From a checkpoint of a small transformer trained on Wikipedia.
Architecture: RMSNorm before and after each block, capped logits.
Each number is 128 + 32 x the weight over its row's rms, rounded and kept within 0 to 255. Layers, rows and columns count from 0. The size above them is the row's rms in percent of the matrix's.

# layer 16 MLP up, 1280x320, rms 0.125, rows 1204-1241, columns 280-319
size [102 100 104 101 106  98  99 107 104 109 103  96  97 103  95  99 100 102 107  99 107  93 104 100 106 101 100 102  97  96  97  96  94 104 101  97  97 102]
[[159 113 128  62  76 145 108 144 153 159 105  54  52 129  87 186 131 130 133 135 105 165 186 161 146  87 145 146 105 152 169 229 205  42 115 116 130 138 167 165]
 [166  59  92 172 147 158 154 144 151 197 156 128 116 165 138 113 127 123 146 100 129 156 120 120 110 101 155 157 123 144 148  95 142 101 116  61 117 156 166 116]
 [114 163 137  98  84 135 142 150 120 179 155 114  84  93 114 156 101  92 136 120 101 129 135 131 190 100 153 199 123 138 120  54 134 123 130  65 140  46 141 211]
 [138 177  96 176  16 134 171 107 103 100 128 134 128 131  43 125 158 111  51 124 113 157  93 111 109 108 108 128 121 106 127 135 103 180 119 116  98  97 127 168]
 [129  96 106 140 149 146  99 164 134 118 143  99 211 119 173 131 101 159 171 127 172  98 163  80 125 101 165 119  96 146  88  99  73 128  79 153 132 132 126 155]
 [115 129 154 138 222 111  97 149 150 124 144 117 104 168  78  82 102 190 117 180 147 119 188 101  81 122 178 149  70 164  63 143 155 136  84 176 132 135 150 115]
 [ 92 139  93 178 142 126  90 145 137 124 142 155  75 119 200 115 135 102 149 183 145 107 140 169 118 167 151 130 149  78  72 121  91 115 107 125 181  94 164 182]
 [138  57 100 217 132 142 104 170 104  68 222 171 135  93 116 131 152 135 126  83 161 113 185 117 181 167 143 141 160 141 180 131 150 169  54 107 136 159 166 124]
 [ 95  97  84 121  93 158 140 121 136 110 129 138  78 185 184 140 110 141  79 110 134 157 156  67  96 129 134  85 135 137 111  86 115 139 146 151 166 175 108 113]
 [ 90 129 130 115 143 146 132 113 145 128 124 145 152 150 126  99 116 104 153 118 118 165 114 127  66  82 157 102 112 109  42 123 180 119 133 114 184 164 139 104]
 [127  90  84  93 161  97 104 121  82 132 160 125 103 164 101  81 118 122 158  91  94  82  65 142  83 175 136 106  88  91 167 142 130  73 115 134 127 124 136 130]
 [112 122  76 149 135  98 120 125 143 150 152 117 171 156  99  89 173 132 111 126 104 145 105 148 120 120  70 152 134 143 147  84 172 122 119 180 182 104 102 142]
 [ 80  78 184  79 129  92 122  91 158  86 127  94  94 162  96 160 104  94  89  82 140 161 126  68  93 114 126 175 127 173  74 155 178  88  99 150 216  58  93  99]
 [140 165 133 131  99 108 129 136 162 111 128 160 108 118 136 173 114 131 107 152 111  80 209 113 142 135 101 100 102 102  93 151 139 136  85 172 104 158  74 147]
 [151 134 160 164 163 189 122 153 135 148 134 121 110 214 139 169 115 121 124 152 151 144 221 151  98  83 156 152 130 170 104 103 150 158 129 125 118  90 120 133]
 [196 206 157 122 169 121 117 152 146  82  81 142 138 177 157  75 134 143 137 129 151 164 146 150 180  80 139 120 113 131 167 132 106 171 116 131 137 132 165 149]
 [150 150 127 183 150 168 157  70 126 135  85 129 205 135 106 125 143 147 143 165 104 195 150 152 146 174 159 141 151  84 133 132  91 108 163 131 158 121 107 157]
 [114 129 199 144 145 135 144 146 122  79  78 120 160 135 129 157  78 190 164 133 168 168 168 141  78 118 164 106 155 123  71  71 121 139 133 112 134 153 162 158]
 [142 189 105  82 148 118 146 105 153 124  98 123 135  95 117 121 104 102 165 149 126 117 132 102 153 114 158  43 141 126 203 103 164 104 120  71 147  92 155 128]
 [160 172  87 175 160 110 162 103 120 130  75 122 130 117 115 141 171  73 104 195  85 158 185 115  80 131 121 139 138 128 227 109 161 104  91 141  96 156  87  70]
 [101 108 183 154 123  75 130 142 136  82  88 170  74 122 122  67  97 171 141 147 136 109 106 109 107  79 117 159 100  86 201 132 104 106  92 142 134 149 137 114]
 [103 139 167 118  85 101 146 116 102  99  60 142 179 122 128 157 152 109 161 131 226 206  83  92  94 137  79 132 103 114 158 120  96 180 201 158  83 204 124 104]
 [165 104 100 190  90  88 152 150 206 149 166 145 127 120 122 126 110 155 121  93 157 100 112 144 143 133 173 159 100 117 173  74 114 103 119 157  95 171 123 153]
 [143  99 149 109 148 132 126 152 104 151 155 116 129 115 126 154  78 123 125 146  98 170 129 134 132 140 138 124 135 142 166  78 141 143  64 150 103 105 104 148]
 [130  73 175  97 173 199 124 145  96  73 159  88 151 198 122 121 134  93 143 119 133  89 148 125 139 126 159 101 118 134 108 139 149 109 167  83 114 134 174 143]
 [158 133 125 137 164 128 140 179 133 135 113 141 154 140 150  62 175 156  66 120  76 139 112 168 131  78  83 147 126  75 131 108 152 103 137  86 133 203 184 157]
 [169 145 170 140  82 125 108 105 111 152 143 161  96 149 166 139 119 108 145 169 103  56 187 159 103 104 105  80 106  77 161 155 140 153 152 129 191 184 120  94]
 [ 79 206 133 151 107  85 129  86 116 185 183 183 132  75 112 143 101 161 115 122 184  94 149 147 133  76 108 151 112 137 172 137 127 129 157 109 121 163 120  47]
 [122 131 115  86 159 112 105 182 111 117 132 121 105 107 162  75 183 134  91 123 223  28 124 109 201 108 183 121 134  85 132  99 113  90 132 127 144 170 122 127]
 [128  79 110 158 153 149 166 160  31 123 106 130 154 160 145 172  65 219 109  98 119  84 103 156  73 150  47 137 163 175 185 140 144 107 151 156 123 122 122 148]
 [ 95 147 138 119 106  93 100 151  65 116 137 173  84  74 113  48 190 147 120  67 171 114 149 133 126 133 152 132 140 103 160 150 114 125  95 151 141 156 127 135]
 [234 147 121 129 106 103 105 101 160  84 101  94 151 169 102 125 121 106 169  25 121 172 141 145 114 121 192  77 110  95  88 139 132 131 148  83  99 129 152  87]
 [ 83 123 139 110 148 129 118 181 120 163 150 156 158 178 138 193 146  85 149 142 113 200 128 151 103 114 124 189 126 172 128 115 128  68 111 133  92 132 125 158]
 [104 109 149 157 199  69 129 127  92 149 119 119 125 131 104  96  71  57 162 140  82 119 137  70 151  96 132 117  86 120 131  64 148  86 110 107 112 106  87  98]
 [110 105 181 104 117  84 104 113 121 149 112 202 160 149 184 110 118 170 147  68 225 120 139 118 141 107 131 138 106 131 142 124 134 100  90 187  98 149  93 134]
 [ 85 152 133 127 101 122 138 171 162 152 133 129 109 150 130  93 109 116 138 114 103  85 108 106 100  64 150 152 142 146  94 122 119 177 126 178 161 163 142 111]
 [111  51 132  96 181 110 150 134 104 166 109 129 141 197 156  96 147 118 145  96 134 123 108 131 143 132  99 126 123  91  57 151 131  78 117 132 109 103 125 113]
 [117 129 134 158 115 137 208 118 104  78 138 124 162 137  85 151 184  80 105 139 126 126 132 188  49 132 111 102  89 146 139 106 121 159  74  98 140 139 192 203]]
# layer 16 MLP down (transposed), 1280x320, rms 0.109, rows 1204-1241, columns 280-319
size [ 96 104 104  99 112  93  96 111  89  97 101  96  96 104  92  93 113 105 108  95 110  84 105  96 102 101  89  96  96  93  98  93  97 111 105 102  94  99]
[[165  96 129 103 109 136 179  88 128  73 142 186 142 147 102 129 108 159 157 160  67  99 146 113  78 127 142 101 118 183 174 108  87 170 164 134 107 133  89 106]
 [109 102  87 161 156 135 131 255 135 120 137 113 138 165 103 131 148  93 116  75  94 116 127 190 112 180 139 125 200 123 142 133 103 144 168 139 133 141 165 148]
 [ 85 101 164 138 127 148  72 131 115 129 151 165 131 123 133 202 155 131 110 131 175 144 162 123 143 173 135  91 173  71  87 115  77 123 143  98 151 140 123 146]
 [148 127 109 129 143 115 112  95  92 158 125 110 213 175 114 170 102 156 195 200  84  93 163 154 130 226 147 146 128 152  88 158 169 152 125  82 111 143 118 102]
 [144 111  82  99 108 134 120 113 134 108 131 119 159 108 144 115 118 142 144 158 125 153 175  88 156 158 117  98  81 182 137 114  90 108 109 106 119  80 102 141]
 [126 102  88 158 123 103 147 162  89 118 249 174 169 159 124 141 195 127 163 155 130  98 139  87 160  96  97 125 138 109  61 127 146  75 119  76 127 151 119 130]
 [ 57 178 144  87 137 152 154 136 172 125  76 100  86 131 159 134 224  94 138 140 125 155 111 116 128  89 130 170 122 124 127  93 191 143 184 109 134 134 159 151]
 [ 64 132 129 112 146 159 122 160 110  80 100  92  92 129 163 140 102 138 134  92 122 111  59  91  93 129  98 122 122 145 130 156 126 107 134 143 102 119 155 152]
 [135 180 114 230 122 131 133 136  86 116 154 108 148 114 116 150 140 111 108 167  80 119  59 127 115 102  82  99  89 130 111 147 164 144 116 174 144 140 105 103]
 [143 113 113 112 133  72 125 134  39 140 115  87  99 156 141 200 106 131  79 111  80 124 145  97 139 111  49 122  98 186 142 118 140 154 129 158 106 173 145 152]
 [ 83 128 141  94 110  83 110  74  74 133  48 124  80 122  91 171 126 152 135 184 102 121 112  88 206 143  71 127 174 172 150 149 137 151  97 140 145 106 122 129]
 [120 131 113 120 141 109 101  75 167 169 138 111  66  91  69 152 136 114 114 147 113  95 135  89  97 158 103 135 115 154 156 185 128  82 138 154  91  71 124 135]
 [160 106 199 117  82 152 149 101  52 183  93 161 150 129 106 183 133 170 137 141 166 121 106  58 122  93  98  94 112 111 153 172 105 128 108  60 108 107 112 142]
 [ 85 133  90 173 117 122 164  90 181 130 168 110 208 144 131 116 127  85 119 176  74 124 164  95 115 122 184 152  99 103 119 142 167  80 204 108  91 154 112 147]
 [106  87 161  89 168 123 140 255 135  86 135 229 136 143 105 124 150 148  91 150 128  82 138 161 105 117 110  97 169 154 133 103 121 174 176 158 101 159 161 144]
 [138 141 149  87 159 126 103 193 134 152 163 101 146 149 134 146 122  76  76 117 113 153 157 132  89 128 107 128 176 144  75 149 166 156 110 114  51 120  94 146]
 [133 166 152 143 139  96 145  28 162  70 106 212 217 128 122 123 189 127 129 140  79 110  70 133  64 144 164  89  96 125  48 130 191  85 118 163  60 115 116 119]
 [146 114  73 157 110 122 141 124 126 202 143 156  87  88 112 162 129 137  43 107 171 122 133 115 162 142 154 166 180 115 168  94  81 143 161 127 160 136  56 152]
 [124 131 113  55 141 148 152  99  64  75 137 148 159 126 108  67 154 117  91 137 133 129 129  74 109 114 113 176  39 123 152 147 102 127 150 122 128 152 159 142]
 [137 123 111  86  96 179 124 142 138  70 156 169  59 110  83 122 116 142  96 137 187 140  95  50 139 177 133 116 115  85 102 121 165 194  70  64 166 136 141 132]
 [121 112 115 123 103 148 138  83 182 146 186 148 116  79 109 139 190 149 166  88 185  65  90  53 147 150  84 144 117 191 151 141 114 149 138 145 147  84 120 104]
 [112 127 186 118 140 154 131 120 134 183  94 200 130 153 126 119 121 180 103  99 143  75 129 162 144 164 137  95 119 135 127 106 124 124 156 153 192 144 125 154]
 [ 60 143 121 118  97  91 115  70 132 111 165 123  66 149  84  93 171 141 164 101 121 117 104  82 197 149  98 129 132  95  75  77 100 130 158 118 106  98 137 146]
 [104 119  96 165 149  89 174 184  59 161 118 169 125 135 132  56 105 111 116 129 188 138 189 146 158 142 133 168 110 108  81 150 184 136 147 165  98 132 162 128]
 [144 115  63 115 154 142 124 231 151 187 143 165 141 129 143  86 174 107 104 163  74 148 118  83 182  99 132 101 196 131 151 120 143 167 159 100 171  96 128 105]
 [136 129 134 109 132 108 104 158  98 116 108 119 109 149 127 138 170 121 150 130 102 108 155  63 135 150 112 142 156 127 153 184 139 140 169  81 175  47 145 118]
 [141 130  94  76 126  43 133 103 131 142  70  52  85 158 139 108 174 169 103 140 152 122 106 112 173 100 168 156 141 136 126  71 179 157  81 158  98 134 122 130]
 [122  54 174 108 108 154  64 127 183 106 134 160  67 117 144 116 119 103 168 130 144 154 135 134 142 118  82 129 143 181 178 129 138 165 176 152 112 113  94 154]
 [131 135 104 139 123 116 139 255 133 140 155 146  75 131 140 123 139 169 179  65 128 129 104 121 128 147 133 123 131 122 112  79 136 147 123 168 126  85 108 189]
 [132 120 135  93 134 111 158 120 166 111 138 172 144 127 176 132  89  95 140 127 183 109 113 175 106 126 130 153  66  56  64 108 117 131 112 117 118 164 206 172]
 [139 146 170 129 156 171 175 247 124 147  81 116  98 157 146  93 141 174 113 100 181  97 181 170 114 114 140 106 137 129 114  72 108 146 181  63 148 127 145 146]
 [200 180 134 120  85 112 144 169 126 116  92 124  79 129 165 114 141 151  92  95  56 143  99 146  95 119 169 118 161 127 127 127 110 113 156  94 128 133  89 117]
 [127 184 139 143 108 151 138 148 108 137 174 130 141 157 132 122 126 145  98 202 164 133 163 109 167 123 126  38 131 186  97  93 166 121 155 131 175 111 102 129]
 [138 109  92 101 164 136 159 113 128  97 170 124 101 142 131 117 155  70 138 166 116 150  76 161 168 104  51 142 100 147 109 103 185 135 103 149 175 115 156 146]
 [123 127 155 162 112 152 130  98 109 109 112 158 124  81 113 176 153 177  73 133 183 138 103 182  53 151 101 124 101 111 109 141 114 125 165 145 108 146  86 140]
 [150 102  68  93 116 156  84  97  78 128 141  69 114 108  96 102 126 146 130 135 125 131 125 202 133  86 104 161 142 136  70 201 121  77 121 109 109 185 142 177]
 [184 123  80 153  94  82 108 196 151 100 145 110 128  70  89 154 135  78 101 180  85 120 113 198 187  91 116  97 132 143 169  54 148 103  93 113 139 119 131 176]
 [151 104 157 109 148 100 145 176 101 139 126 141 133 145 111 122 118 146  89 106 123  92 116 153 133 187 122 201  72  96 158 156 150 107  84 130 120 194 105 129]]